Weights of a small transformer language model.
Size: MLP 1024 GELU, vocabulary 8192, 4.68M parameters.
Architecture: LayerNorm before each block, learned positions, no biases in attention or MLP, tied embeddings, capped logits.
Training: 132M tokens, 8696 steps.
Each number is 50 + 12 x the weight over its row's rms, rounded and kept within 0 to 99. Layers, rows and columns count from 0. The size before them is the row's rms in percent of the matrix's.

# up: layer 8 MLP up, 1024x128, rms 0.211, rows 97-196, columns 96-127
# down: layer 8 MLP down (transposed), 1024x128, rms 0.161, rows 97-196, columns 96-127
up97 099:54 74 57 50 28 53 29 44 24 55 44 46 63 39 51 56 32 49 22 59 53 48 52 61 29 52 46 62 51 38 44 38
down97 104:53 50 67 62 52 65 32 51 45 60 65 66 33 58 34 37 39 59 48 44 65 50 41 66 66 41 47 40 44 42 36 63
up98 103:75 49 58 67 73 54 49 56 36 33 39 52 59 52 51 27 42 48 30 59 52 54 55 40 38 47 38 44 62 65 54 69
down98 104:34 35 45 40 33 41 57 40 53 48 52 66 46 41 49 63 53 45 55 46 50 72 47 66 61 36 46 68 60 50 56 46
up99 104:36 48 34 51 59 42 56 75 80 57 54 38 61 55 77 67 44 52 52 38 71 41 48 48 41 49 60 40 29 46 59 48
down99 116:62 34 54 58 44 36 49 33 61 55 55 79 55 56 59 56 43 55 40 50 15 63 78 43 38 28 68 44 74 49 46 39
up100 105:49 51 73 67 44 53 57 49 43 57 68 48 73 24 34 52 58 64 38 51 35 30 49 57 34 39 71 24 43 48 64 53
down100 098:32 49 40 55 39 61 39 46 64 50 16 52 50 58 65 64 62 47 28 73 47 59 62 47 61 54 56 62 36 48 67 46
up101 105:60 39 53 41 74 61 45 32 51 66 49 51 51 68 75 51 72 41 47 59 47 66 48 51 37 35 43 47 65 32 42 63
down101 098:42 45 31 58 48 62 40 50 33 56 43 52 30 54 40 51 43 58 41 52 33 33 29 53 57 53 40 54 57 60 52 64
up102 098:55 41 24 50 35 37 64 48 39 30 69 40 48 38 46 40 56 56 59 49 44 68 39 44 79 60 60 51 53 67 52 68
down102 096:38 67 74 44 57 59 42 53 61 60 57 63 60 70 58 54 50 29 44 56 33 55 31 56 46 32 50 68 60 52 25 51
up103 098:31 50 43 33 16 23 48 83 53 49 50 37 54 67 66 62 42 55 49 44 58 48 52 79 58 50 49 44 43 59 29 54
down103 084:65 68 47 56 44 32 69 54 34 34 54 61 30 70 59 35 31 32 52 49 21 29 35 61 32 48 64 45 50 61 42 29
up104 096:49 42 36 48 26 47 58 44 36 55 54 64 54 35 47 46 50 49 49 52 45 57 30 51 67 64 55 56 34 41 53 53
down104 083:47 44 63 64 54 60 24 47 71 45 67 54 70 59 26 50 59 56 53 57 40 36 39 56 44 43 52 72 58 66 44 37
up105 106:39 51 34 31 67 45 45 67 61 60 47 53 54 59 74 57 58 29 52 43 49 52 52 36 79 44 41 26 42 48 51 61
down105 094:57 54 39 71 44 49 47 37 39 32 44 42 52 35 22 31 52 49 67 41 59 62 48 59 45 57 44 73 52 61 26 64
up106 106:38 61 43 57 47 52 53 53 39 34 65 44 83 42 49 40 32 48 37 57 36 48 36 65 54 60 56 62 61 66 42 53
down106 122:63 45 55 74 48 61 73 53 43 43 66 34 57 42 66 46 39 40 55 44 61 59 52 74 69 43 43 34 54 36 50 51
up107 100:64 56 54 34 42 39 46 50 39 66 65 38 56 69 41 54 61 50 32 67 39 67 50 43 70 31 40 23 66 61 42 59
down107 089:51 50 40 58 51 57 70 35 30 44 43 50 39 40 68 29 42 38 80 53 43 33 52 47 49 53 65 53 63 36 51 42
up108 108:57 54 48 55 62 58 33 56 53 45 60 46 48 40 45 49 57 72 49 52 46 47 51 55 24 66 55 60 35 65 49 45
down108 112:53 57 55 38 36 43 38 53 41 62 75 44 56 43 53 56 62 53 48 43 53 78 43 52 52 41 58 52 20 25 52 39
up109 093:77 50 34 49 45 64 50 47 30 69 33 31 55 46 42 57 24 31 36 39 56 38 61 60 43 38 48 49 34 62 48 55
down109 081:56 40 77 49 53 30 59 30 62 44 40 35 48 64 55 43 47 73 61 56 51 48 55 33 48 59 56 48 46 73 39 54
up110 100:46 61 52 56 31 50 36 23 61 60 73 57 60 41 34 39 42 51 52 18 50 62 41 56 50 23 41 28 62 85 49 49
down110 110:67 47 43 43 63 53 38 84 24 45 26 35 42 63 49 66 63 58 55 94 37 52 65 54 56 57 56 78 50 55 23 37
up111 099:47 44 32 45 80 46 52 44 53 42 55 63 33 71 49 49 53 53 44 43 43 62 65 45 60 61 62 63 63 57 44 38
down111 097:57 34 74 55 41 40 56 51 67 50 62 63 30 19 72 41 42 45 37 50 57 59 57 59 32 70 32 51 55 51 47 64
up112 104:47 38 67 54 50 34 59 62 44 49 62 45 59 60 38 64 59 41 51 58 40 53 68 53 54 70 47 82 63 43 58 38
down112 111:54 47 48 59 30 63 47 52 30 33 48 30 56 44 59 49 50 42 57 35 35 54 56 54 48 61 60 42 34 74 52 40
up113 100:57 47 33 47 53 40 64 44 55 62 37 29 52 70 74 49 50 61 41 33 45 42 62 46 64 53 47 64 57 50 65 38
down113 111:40 36 62 38 43 61 50 48 52 59 45 37 47 92 59 57 43 48 50 59 53 53 50 58 64 70 54 63 45 66 53 35
up114 108:34 68 57 41 40 57 62 56 50 52 45 45 57 50 58 53 66 55 52 44 47 45 37 40 30 78 48 47 49 53 58 39
down114 125:66 48 71 60 39 41 46 36 46 46 48 64 69 47 56 56 71 75 62 58 70 43 35 68 49 43 57 68 36 56 47 32
up115 105:61 70 55 55 32 53 39 60 66 50 44 40 54 37 30 61 48 30 45 55 51 57 56 63 44 57 58 76 47 61 54 44
down115 101:34 34 48 42 53 80 36 42 66 43 62 64 36 56 42 55 35 68 51 23 51 54 56 57 50 45 52 56 38 57 26 66
up116 105:38 42 56 45 47 50 56 57 40 50 22 54 53 41 75 80 44 41 66 56 44 36 62 17 51 37 49 69 57 48 43 51
down116 110:52 42 40 48 62 44 56 54 82 35 54 42 41 40 68 46 49 48 47 47 58 65 40 49 53 60 53 49 43 59 42 54
up117 096:23 57 54 44 54 53 50 44 37 72 47 62 59 41 58 52 33 40 57 49 39 61 53 61 40 59 16 45 53 59 47 39
down117 102:71 33 44 52 34 64 45 45 45 41 65 43 44 48 25 54 63 64 54 48 58 41 40 34 56 35 60 66 40 60 31 48
up118 096:37 42 54 47 53 42 53 35 34 29 69 73 51 45 69 44 53 45 45 38 34 45 61 62 58 56 57 40 30 56 68 73
down118 094:43 56 40 33 27 72 58 54 58 62 55 44 54 52 44 46 66 35 55 69 55 41 64 37 41 45 58 74 68 57 40 52
up119 094:60 67 48 33 60 47 45 49 36 53 36 47 56 62 65 39 55 71 46 60 57 53 50 48 41 43 51 53 72 77 56 54
down119 097:64 47 46 76 69 61 56 24 76 61 46 40 56 52 52 47 54 45 59 39 40 48 52 52 75 55 43 41 38 42 30 46
up120 094:61 55 57 42 80 63 35 52 41 35 47 31 42 57 61 29 51 61 60 50 56 58 41 64 47 29 52 44 56 52 60 18
down120 091:45 60 44 53 55 80 51 60 59 30 41 37 46 31 70 33 52 71 29 45 66 67 66 60 51 52 49 43 58 57 56 47
up121 109:58 46 50 46 51 55 58 48 50 52 53 53 40 41 51 46 40 59 32 46 51 44 49 57 61 47 24 55 41 36 61 43
down121 107:21 39 34 59 51 55 38 68 62 49 39 32 61 69 76 40 37 37 54 56 46 64 50 48 63 72 49 44 54 45 59 70
up122 099:26 64 29 47 40 46 56 54 54 54 57 65 58 27 58 57 55 51 58 39 48 76 40 66 35 39 57 54 55 70 42 52
down122 097:36 66 46 73 44 38 35 54 38 37 53 51 47 64 38 41 43 59 53 59 46 41 26 48 48 20 58 71 65 53 26 50
up123 097:64 62 59 65 76 38 47 44 43 41 64 44 52 50 47 56 47 29 60 40 49 49 49 40 50 69 32 37 56 47 56 74
down123 095:43 24 43 40 38 48 30 54 67 41 47 48 60 48 53 44 61 36 27 38 43 46 55 49 63 43 62 76 48 42 36 49
up124 102:61 18 49 58 66 28 41 43 51 53 46 64 41 71 54 51 66 40 71 35 50 56 49 60 69 53 42 52 59 47 41 43
down124 102:59 50 54 34 47 36 42 54 67 49 43 36 55 59 30 62 23 37 26 41 49 28 50 79 47 70 38 38 60 46 40 53
up125 096:45 66 26 60 43 45 41 54 31 69 44 42 46 46 44 50 36 25 52 84 48 82 41 66 38 44 39 42 53 49 34 37
down125 099:57 45 75 58 54 67 49 69 35 28 49 48 66 40 52 57 27 51 72 34 40 10 35 43 41 37 33 30 43 63 41 51
up126 093:70 45 41 43 69 47 48 50 25 31 84 57 44 34 61 47 62 47 44 62 51 30 56 36 54 49 71 26 23 57 61 56
down126 087:33 50 53 56 39 74 62 52 59 82 38 58 49 50 50 48 65 54 45 59 36 46 59 46 22 43 08 54 65 37 51 32
up127 095:74 39 58 44 52 42 45 48 58 44 21 59 41 63 44 48 31 59 51 64 36 44 58 41 54 44 71 54 39 53 49 39
down127 089:43 37 54 58 22 41 39 59 48 59 57 54 62 58 26 52 63 60 48 54 46 41 48 43 49 32 35 45 66 38 37 39
up128 102:49 37 58 71 75 52 45 49 57 40 58 43 38 47 41 34 22 43 51 58 68 48 61 67 43 25 49 51 58 21 52 44
down128 094:54 48 33 26 58 57 57 46 30 60 55 53 78 56 48 74 54 42 82 47 32 61 45 54 53 60 15 52 61 70 72 67
up129 097:39 41 21 44 65 77 40 43 65 63 41 34 45 60 60 53 55 57 44 11 43 59 53 30 64 66 53 57 64 48 76 37
down129 087:45 47 61 55 42 66 36 51 30 47 50 47 67 64 22 27 49 53 66 50 33 25 40 47 47 45 47 51 56 46 51 55
up130 103:60 52 46 46 33 58 45 43 70 58 55 08 37 37 65 29 33 66 51 49 53 49 63 46 32 51 48 62 21 58 50 55
down130 093:48 49 65 43 57 65 64 58 64 33 47 48 62 54 29 62 36 50 43 68 68 38 32 54 49 42 39 51 36 46 62 50
up131 098:57 64 26 60 52 47 41 54 54 62 43 47 21 55 39 41 62 46 39 66 47 51 43 54 29 62 45 50 69 67 58 37
down131 090:49 34 49 50 72 58 52 44 43 59 53 43 15 68 61 54 59 26 42 51 68 37 35 51 58 61 59 37 36 44 46 47
up132 100:34 38 34 45 42 40 40 31 60 59 40 68 37 64 93 26 52 61 41 41 46 54 54 61 38 55 65 48 57 30 49 53
down132 098:50 48 41 66 69 68 63 67 53 26 66 25 44 56 15 67 47 42 52 58 48 41 62 50 61 44 63 59 43 56 71 31
up133 089:53 65 47 53 59 49 27 42 64 61 58 49 39 41 46 52 62 49 58 55 41 52 44 28 75 48 42 50 45 32 45 45
down133 081:48 55 49 54 49 70 69 52 69 35 52 45 64 64 42 34 41 40 47 45 52 44 59 79 27 44 51 63 61 56 36 39
up134 103:52 59 44 41 47 63 31 23 71 33 35 50 64 41 49 52 40 42 71 48 42 51 49 60 63 20 54 49 50 56 43 44
down134 106:37 43 52 50 44 34 52 46 39 48 68 49 45 64 44 45 59 56 44 43 53 42 15 36 43 51 63 53 46 39 52 31
up135 102:76 60 54 59 53 31 37 63 39 49 42 67 43 49 65 23 49 55 57 41 43 59 39 54 63 53 59 41 36 49 42 47
down135 103:61 54 54 46 51 80 29 66 51 43 46 52 51 59 53 58 46 45 76 62 76 23 45 43 41 42 51 47 47 60 35 49
up136 102:53 55 34 37 48 57 72 51 57 47 60 63 36 67 51 54 41 49 37 72 52 65 46 54 42 52 56 70 54 57 64 70
down136 098:37 43 58 70 59 47 44 47 42 49 45 50 27 72 52 53 60 65 42 35 51 59 52 46 59 51 32 54 58 43 37 64
up137 096:38 40 33 68 41 65 51 55 40 36 54 55 46 51 51 46 36 45 44 42 62 64 31 87 47 64 49 44 42 46 48 46
down137 078:67 65 47 50 44 53 61 67 40 79 45 54 39 69 36 58 56 49 49 52 31 41 55 52 44 38 56 45 58 78 45 44
up138 106:52 65 27 53 44 52 52 61 65 47 53 36 42 57 52 54 48 33 58 48 45 57 36 63 52 50 47 46 49 45 60 71
down138 096:44 52 62 50 46 58 60 57 48 58 39 37 50 53 42 32 54 44 53 62 48 53 37 56 39 56 50 54 58 59 44 45
up139 092:55 66 39 48 68 40 42 63 52 39 79 50 51 31 51 29 37 61 43 57 40 39 46 48 66 56 43 29 43 18 57 63
down139 092:54 53 51 28 71 39 50 40 31 46 43 31 53 34 58 46 48 39 56 41 58 51 72 42 38 76 46 48 53 54 49 52
up140 111:40 72 42 48 56 36 55 37 70 44 44 25 55 46 61 42 43 71 35 49 48 59 58 45 54 29 59 61 54 78 45 46
down140 135:51 53 45 45 71 56 32 49 52 51 67 47 59 64 46 43 64 60 46 42 72 49 34 52 51 42 55 43 36 70 52 76
up141 108:61 73 54 50 42 49 60 29 44 47 58 43 53 53 54 62 59 48 42 22 68 62 29 43 40 48 40 54 82 49 73 61
down141 109:41 45 36 37 46 26 56 49 36 65 59 32 46 65 66 58 32 51 56 30 65 66 50 34 29 32 31 50 52 45 48 44
up142 104:41 71 55 44 49 29 54 66 42 49 38 49 52 55 34 39 38 68 60 41 48 47 66 52 54 27 40 59 52 48 62 43
down142 107:60 32 43 42 55 41 20 32 43 46 38 67 58 48 55 60 83 30 53 53 36 54 44 67 65 55 69 44 55 52 39 54
up143 091:27 64 65 22 71 49 45 46 39 53 45 65 62 46 48 72 71 45 57 61 48 31 41 56 58 53 43 64 70 32 49 51
down143 090:67 39 67 59 48 45 45 37 54 67 47 49 50 42 41 24 46 38 63 47 41 56 47 48 51 74 50 43 61 50 43 55
up144 101:40 52 45 70 74 43 42 39 46 33 40 46 54 56 60 54 43 49 66 79 39 76 62 59 54 44 49 49 52 62 39 57
down144 097:51 60 49 46 41 50 32 65 46 37 39 46 30 39 60 29 48 46 59 46 51 43 35 46 52 89 43 56 55 24 64 63
up145 102:43 37 88 68 51 45 58 45 77 47 42 60 53 63 41 60 64 39 46 63 62 39 18 46 60 59 35 46 32 58 54 61
down145 111:70 49 26 52 70 57 52 52 40 50 48 32 42 32 54 44 40 60 66 46 50 31 33 52 55 44 49 24 55 57 62 67
up146 107:64 71 60 38 26 32 54 51 33 50 16 63 46 49 60 50 51 34 60 73 38 41 61 32 48 66 52 80 46 55 58 36
down146 106:21 46 57 46 50 55 46 47 46 41 50 49 59 54 61 33 47 35 52 51 54 70 52 44 53 48 45 51 55 46 58 41
up147 099:43 45 62 27 39 48 54 44 44 52 47 64 43 56 54 32 66 56 58 54 55 48 52 26 19 58 71 47 37 32 74 42
down147 099:37 43 69 55 61 61 40 47 47 52 64 54 26 35 59 67 37 46 59 33 57 42 61 48 41 54 58 50 48 63 16 52
up148 101:29 54 43 56 56 41 66 55 42 23 62 61 48 47 45 62 34 45 39 49 53 66 55 58 33 59 49 21 59 60 50 28
down148 100:55 55 47 52 46 38 45 45 49 40 33 54 61 65 57 43 37 31 48 53 52 60 58 44 51 42 61 53 52 38 44 64
up149 091:52 55 39 45 30 54 37 54 58 57 49 55 44 38 21 35 51 65 53 68 62 57 61 54 31 23 43 49 54 59 51 55
down149 087:57 53 50 66 45 51 47 44 41 33 45 67 39 56 49 57 52 50 43 37 60 51 55 71 75 70 79 58 69 40 45 59
up150 100:47 46 59 65 67 56 40 43 43 64 32 45 59 33 36 60 43 49 56 73 67 46 62 34 47 38 37 63 34 34 50 48
down150 104:37 45 62 35 49 57 62 58 62 39 51 31 59 47 58 32 42 63 28 37 45 56 43 48 49 41 51 40 48 59 25 54
up151 112:46 56 50 57 56 37 70 40 61 53 39 35 75 44 43 40 56 36 40 34 60 68 35 45 61 43 45 39 22 55 58 49
down151 120:47 45 24 57 53 40 47 59 46 76 25 38 55 56 65 42 30 47 53 66 33 44 27 37 50 54 45 42 53 53 48 60
up152 102:57 62 43 56 68 42 38 54 39 41 40 45 79 46 40 61 39 48 53 61 29 31 53 43 71 70 42 43 37 56 60 53
down152 101:57 51 47 42 59 41 45 44 51 43 88 40 34 51 72 45 40 68 45 28 48 37 25 36 60 73 51 35 27 54 66 55
up153 103:60 42 47 58 36 55 46 40 71 71 55 58 58 53 42 57 63 68 61 44 75 55 51 42 53 54 59 57 69 49 42 48
down153 096:40 55 33 48 47 39 72 37 61 29 47 45 45 44 44 60 34 33 71 58 19 42 64 67 54 43 53 42 28 60 63 30
up154 106:63 41 36 76 30 32 42 74 47 57 39 25 60 57 69 63 40 57 46 56 64 50 41 32 49 58 66 42 48 38 50 52
down154 115:51 49 50 40 52 40 65 22 51 15 68 42 12 65 58 52 39 60 69 27 45 62 59 46 43 54 50 51 35 57 31 47
up155 096:33 69 60 46 52 38 44 28 48 51 55 50 64 57 52 61 52 50 41 30 43 48 49 50 59 67 48 47 50 42 68 58
down155 089:50 62 31 38 66 46 25 52 48 53 43 37 32 54 57 36 38 59 64 61 47 56 64 56 72 39 51 21 52 54 58 44
up156 102:43 53 49 28 58 31 25 54 49 51 50 46 58 69 51 48 53 51 65 67 40 60 46 56 61 34 45 64 46 35 75 55
down156 111:49 72 50 44 63 16 44 57 44 60 36 63 36 66 54 61 59 35 30 45 63 38 44 50 33 52 58 59 57 39 42 46
up157 098:58 45 42 50 33 57 48 53 55 54 52 77 61 55 32 62 27 60 66 61 60 64 36 49 40 35 12 66 56 52 52 51
down157 091:32 40 39 81 58 55 45 59 35 61 72 50 43 54 56 62 49 52 64 40 33 51 42 44 48 68 68 57 52 58 54 46
up158 104:36 61 47 60 39 62 62 52 44 48 41 58 36 47 40 57 43 52 58 48 53 44 60 49 53 42 37 25 67 55 39 62
down158 102:45 52 44 25 51 51 57 45 48 56 51 47 49 57 28 79 37 56 38 52 32 49 61 59 40 30 33 53 64 38 46 53
up159 105:47 54 51 52 35 45 58 56 62 25 57 63 53 47 15 65 42 52 69 51 44 45 69 45 45 38 44 63 20 61 39 51
down159 112:70 44 53 44 41 71 34 52 73 64 53 34 58 38 37 67 66 52 68 54 31 32 66 65 65 41 40 62 35 60 38 33
up160 102:55 43 67 51 35 48 66 58 53 41 41 53 37 59 71 62 35 55 43 61 33 32 41 27 38 31 55 31 71 42 35 52
down160 090:34 58 49 52 71 57 22 43 56 31 74 44 59 44 44 39 51 37 65 54 48 75 62 60 51 75 48 50 52 77 28 50
up161 103:49 53 12 40 62 78 61 48 54 51 51 40 47 55 64 68 34 42 34 59 37 44 67 42 32 51 52 55 66 44 40 65
down161 109:57 25 52 49 39 44 45 66 50 47 34 56 66 60 60 25 38 48 77 63 44 42 31 57 40 27 51 35 51 44 37 33
up162 104:50 60 50 75 29 37 54 53 43 30 47 67 49 30 35 40 30 80 46 51 69 64 61 53 57 48 32 71 39 39 53 48
down162 098:55 72 41 17 55 49 62 35 44 65 41 57 53 46 61 40 34 53 26 80 52 58 48 69 60 45 36 58 51 45 54 43
up163 103:42 50 44 51 42 25 25 45 60 66 50 23 38 57 33 74 49 60 48 63 73 38 31 65 59 51 38 46 25 69 67 52
down163 095:45 65 46 49 65 67 48 51 47 40 57 44 09 49 52 45 68 48 53 48 34 50 21 58 58 78 29 52 42 54 55 44
up164 098:43 62 41 56 69 39 46 64 75 63 42 34 65 32 47 50 44 51 59 62 55 72 56 42 48 13 51 52 42 50 48 43
down164 095:53 54 43 46 83 66 41 47 34 37 54 26 63 56 43 60 38 33 53 33 66 37 46 56 49 61 55 27 50 56 37 30
up165 092:44 57 50 45 50 45 28 50 83 69 51 49 36 44 18 59 49 43 52 53 49 49 57 50 50 32 37 60 72 35 47 40
down165 082:45 33 49 68 55 49 57 61 34 31 44 50 59 45 66 44 51 61 50 45 48 77 41 51 55 74 54 54 31 67 50 62
up166 105:50 55 57 32 57 38 41 48 52 50 54 68 58 34 26 67 43 55 32 32 40 24 51 33 57 57 27 36 47 61 34 35
down166 102:39 37 57 56 57 42 56 63 50 84 36 33 53 74 32 45 52 40 37 54 35 42 61 32 42 54 57 47 54 53 38 62
up167 105:53 43 29 50 72 46 41 69 25 43 43 48 42 66 56 72 35 36 52 48 39 41 43 54 42 45 36 55 39 45 62 42
down167 105:52 43 42 39 39 54 50 43 49 55 49 54 48 51 49 62 39 68 63 31 57 30 57 58 55 73 60 30 24 43 30 63
up168 099:46 28 42 54 61 35 64 36 41 58 45 51 44 60 58 46 50 34 45 57 55 64 54 78 68 48 44 37 59 60 59 71
down168 104:39 58 48 56 48 63 42 72 64 50 69 41 39 61 41 40 46 57 51 61 42 50 26 19 34 55 71 68 63 61 33 72
up169 101:46 71 51 49 58 48 38 44 36 43 60 53 56 43 43 37 37 61 28 70 55 25 37 33 61 45 57 51 57 48 36 43
down169 100:45 66 48 66 57 44 42 25 47 54 40 48 43 37 50 37 58 55 39 85 51 37 35 82 55 57 52 43 48 58 66 62
up170 099:53 52 44 45 60 61 31 57 36 56 42 44 53 46 69 60 48 54 62 55 25 58 40 59 68 50 36 33 45 43 53 48
down170 082:49 62 56 48 51 44 54 41 52 67 38 46 34 33 73 35 52 54 49 63 71 27 58 48 44 57 62 51 61 56 34 41
up171 092:40 49 49 63 52 48 54 42 59 46 62 52 64 41 40 64 37 66 50 53 38 49 30 66 54 60 71 52 54 28 62 35
down171 093:45 40 29 60 51 56 31 65 55 53 53 54 62 56 62 49 47 59 45 45 68 52 60 44 64 47 11 44 45 44 52 37
up172 108:55 48 62 37 48 54 44 38 62 67 55 44 37 45 41 43 49 23 42 56 38 61 54 59 34 65 47 52 59 62 44 45
down172 111:32 58 69 32 38 46 49 60 36 33 59 48 57 67 51 35 33 45 64 49 53 45 38 22 62 69 36 58 38 27 64 45
up173 098:56 61 45 44 54 56 52 55 54 47 56 58 53 48 38 44 45 45 62 26 44 52 60 58 61 59 52 35 31 66 71 39
down173 081:44 40 55 41 47 64 43 44 66 63 43 37 62 57 44 53 42 47 42 63 48 52 43 67 48 59 56 64 88 44 21 38
up174 103:31 46 42 49 38 52 34 46 48 44 52 47 57 69 55 49 59 52 22 29 48 49 56 52 26 61 75 35 48 61 52 48
down174 114:56 29 42 56 51 54 48 45 43 41 64 51 32 71 52 36 57 54 67 73 33 55 62 55 41 31 37 52 38 55 67 54
up175 093:31 68 58 60 79 45 53 50 62 67 67 60 56 63 35 24 54 53 55 70 53 28 42 34 68 42 48 53 43 55 56 41
down175 087:46 44 50 53 23 49 39 38 41 43 51 48 50 34 35 65 61 42 24 34 54 58 53 72 40 52 55 46 63 43 39 46
up176 106:36 51 35 34 37 48 45 30 50 52 51 64 49 56 68 67 52 47 35 55 53 55 53 32 50 32 56 69 44 47 69 33
down176 103:58 61 55 68 55 63 58 54 53 32 47 40 61 55 71 44 45 60 76 57 39 52 23 50 49 28 57 25 48 62 45 38
up177 105:43 44 56 30 58 42 58 37 30 45 36 65 25 46 49 57 57 62 55 57 47 41 56 49 25 45 47 57 54 77 56 40
down177 097:54 47 46 39 63 39 22 47 24 33 60 61 55 47 63 53 64 35 44 41 50 59 32 40 50 49 58 57 33 51 64 54
up178 106:32 51 58 54 38 39 56 47 30 42 49 35 40 47 50 56 25 39 64 58 49 47 56 17 51 45 38 47 58 51 35 57
down178 115:47 47 57 48 57 70 45 36 49 50 52 49 35 57 40 65 57 51 21 70 62 38 45 34 62 51 66 40 22 64 51 41
up179 100:35 46 45 54 42 44 52 62 49 29 57 53 66 65 35 58 43 39 72 36 71 76 56 47 49 60 63 46 47 56 52 62
down179 102:57 56 43 58 70 38 60 39 39 44 43 47 19 53 37 58 48 49 48 46 42 52 46 41 59 79 48 53 61 74 36 34
up180 094:44 43 42 67 43 24 45 58 63 33 40 58 39 25 45 69 29 57 70 43 49 56 70 64 41 62 48 58 45 67 41 59
down180 092:52 54 47 41 54 37 62 77 45 60 56 36 63 49 49 69 52 55 55 36 81 66 58 65 59 42 56 45 36 25 51 54
up181 090:47 45 66 60 62 71 21 44 36 66 48 46 59 48 52 43 58 51 55 49 69 33 41 44 51 62 54 51 36 77 67 43
down181 077:50 37 36 49 36 68 43 33 69 28 55 65 52 54 55 38 61 32 31 59 50 50 27 55 23 47 63 78 49 42 55 53
up182 095:61 23 53 34 69 52 39 73 71 56 48 54 44 62 73 51 47 53 48 31 39 30 37 39 46 43 50 49 42 56 75 47
down182 095:48 52 51 51 38 42 56 48 52 61 43 54 37 48 46 25 46 41 63 49 53 51 50 53 36 59 56 78 53 38 38 43
up183 098:53 40 40 72 57 45 47 54 59 53 31 49 37 43 28 39 44 37 69 54 51 44 59 73 67 41 50 57 42 61 39 74
down183 089:57 54 62 14 46 63 63 38 39 52 71 39 52 53 42 54 55 61 27 40 54 58 58 45 49 57 50 31 61 45 69 36
up184 096:42 46 52 48 57 29 57 67 48 52 73 55 34 23 52 38 58 54 48 61 52 52 68 37 53 52 60 53 54 36 48 48
down184 079:40 53 42 54 43 49 49 47 45 43 51 44 49 47 59 64 24 63 70 45 45 39 61 51 50 54 47 28 47 72 48 54
up185 097:75 65 47 63 52 48 32 50 54 43 31 58 78 45 28 59 54 58 32 85 49 52 50 56 51 52 47 53 74 64 30 45
down185 098:48 54 38 41 61 32 51 39 70 35 59 55 53 47 67 49 30 40 34 59 36 76 43 23 63 51 37 68 45 50 44 32
up186 097:55 75 54 64 38 47 26 47 48 44 63 30 38 51 62 57 57 55 36 44 32 59 51 32 42 44 41 45 46 42 52 34
down186 095:56 56 83 37 47 44 66 37 47 63 57 48 52 53 46 59 60 44 57 68 56 32 31 53 64 62 61 72 49 68 47 70
up187 089:49 63 52 73 55 34 63 51 69 80 61 49 67 36 57 25 38 55 62 40 41 45 64 53 24 38 35 37 63 52 55 49
down187 081:47 39 39 58 50 54 55 48 49 58 49 57 55 57 40 43 52 68 44 43 46 50 52 46 65 49 49 61 43 66 50 37
up188 101:55 46 42 48 43 38 60 45 35 59 46 59 46 48 40 36 43 47 55 64 39 28 39 57 48 45 63 73 54 45 27 45
down188 097:40 51 65 53 57 56 35 54 55 27 63 56 52 41 64 44 36 50 57 46 35 43 67 51 43 47 33 63 50 38 32 65
up189 096:55 51 58 56 63 57 56 48 42 66 42 57 43 64 27 65 42 67 69 26 52 40 37 44 46 45 51 46 27 48 38 48
down189 092:49 42 45 50 45 81 43 51 47 42 50 51 51 53 53 47 39 49 59 61 49 62 39 65 42 65 53 48 55 27 51 55
up190 103:54 60 61 74 46 48 34 56 70 42 46 64 44 41 64 61 42 65 63 40 33 54 44 51 28 34 48 55 16 76 48 62
down190 099:34 58 42 34 51 52 48 34 59 29 46 47 67 48 49 29 67 34 44 37 78 74 44 48 66 65 51 24 84 30 54 31
up191 097:52 43 56 43 62 40 33 42 83 45 40 34 45 43 42 57 44 42 44 45 36 46 55 56 32 55 57 49 61 62 29 65
down191 088:40 63 61 58 48 40 39 50 27 55 49 50 52 59 52 27 72 55 37 48 45 67 67 54 52 48 32 48 33 49 53 57
up192 097:58 49 54 70 32 56 66 41 21 52 46 44 82 65 64 44 47 55 55 57 44 39 44 11 51 55 41 52 59 67 48 66
down192 106:41 28 64 48 46 46 43 56 51 35 40 43 38 47 75 38 56 27 59 50 69 79 74 36 44 64 60 79 49 52 66 48
up193 103:64 51 44 46 28 58 25 50 56 67 50 63 52 21 62 59 32 69 46 67 48 42 51 47 58 37 57 74 49 34 59 64
down193 100:36 58 55 52 45 62 41 58 23 58 62 46 45 33 57 48 39 54 36 52 66 17 68 50 62 49 47 51 41 54 51 53
up194 094:71 61 33 44 50 62 43 47 49 53 42 41 50 44 60 57 51 44 33 57 50 32 42 32 56 31 37 38 41 41 52 48
down194 098:42 55 57 66 53 42 48 49 46 50 45 63 48 46 44 46 42 55 80 43 35 63 17 64 53 56 60 61 50 51 44 60
up195 102:52 60 44 54 50 68 51 54 49 53 47 24 50 50 36 44 58 52 34 66 37 25 47 39 34 54 45 53 46 37 53 51
down195 100:52 37 38 41 51 57 29 60 28 44 47 58 36 35 54 73 50 46 48 60 56 43 38 51 62 57 37 50 44 73 33 37
up196 099:45 50 51 49 51 56 39 32 44 47 61 29 55 26 46 48 50 59 37 61 42 72 23 45 56 45 32 56 50 41 39 59
down196 106:79 68 56 75 50 49 37 63 70 62 63 36 51 36 51 38 51 40 50 40 50 69 50 63 58 71 66 62 58 49 46 75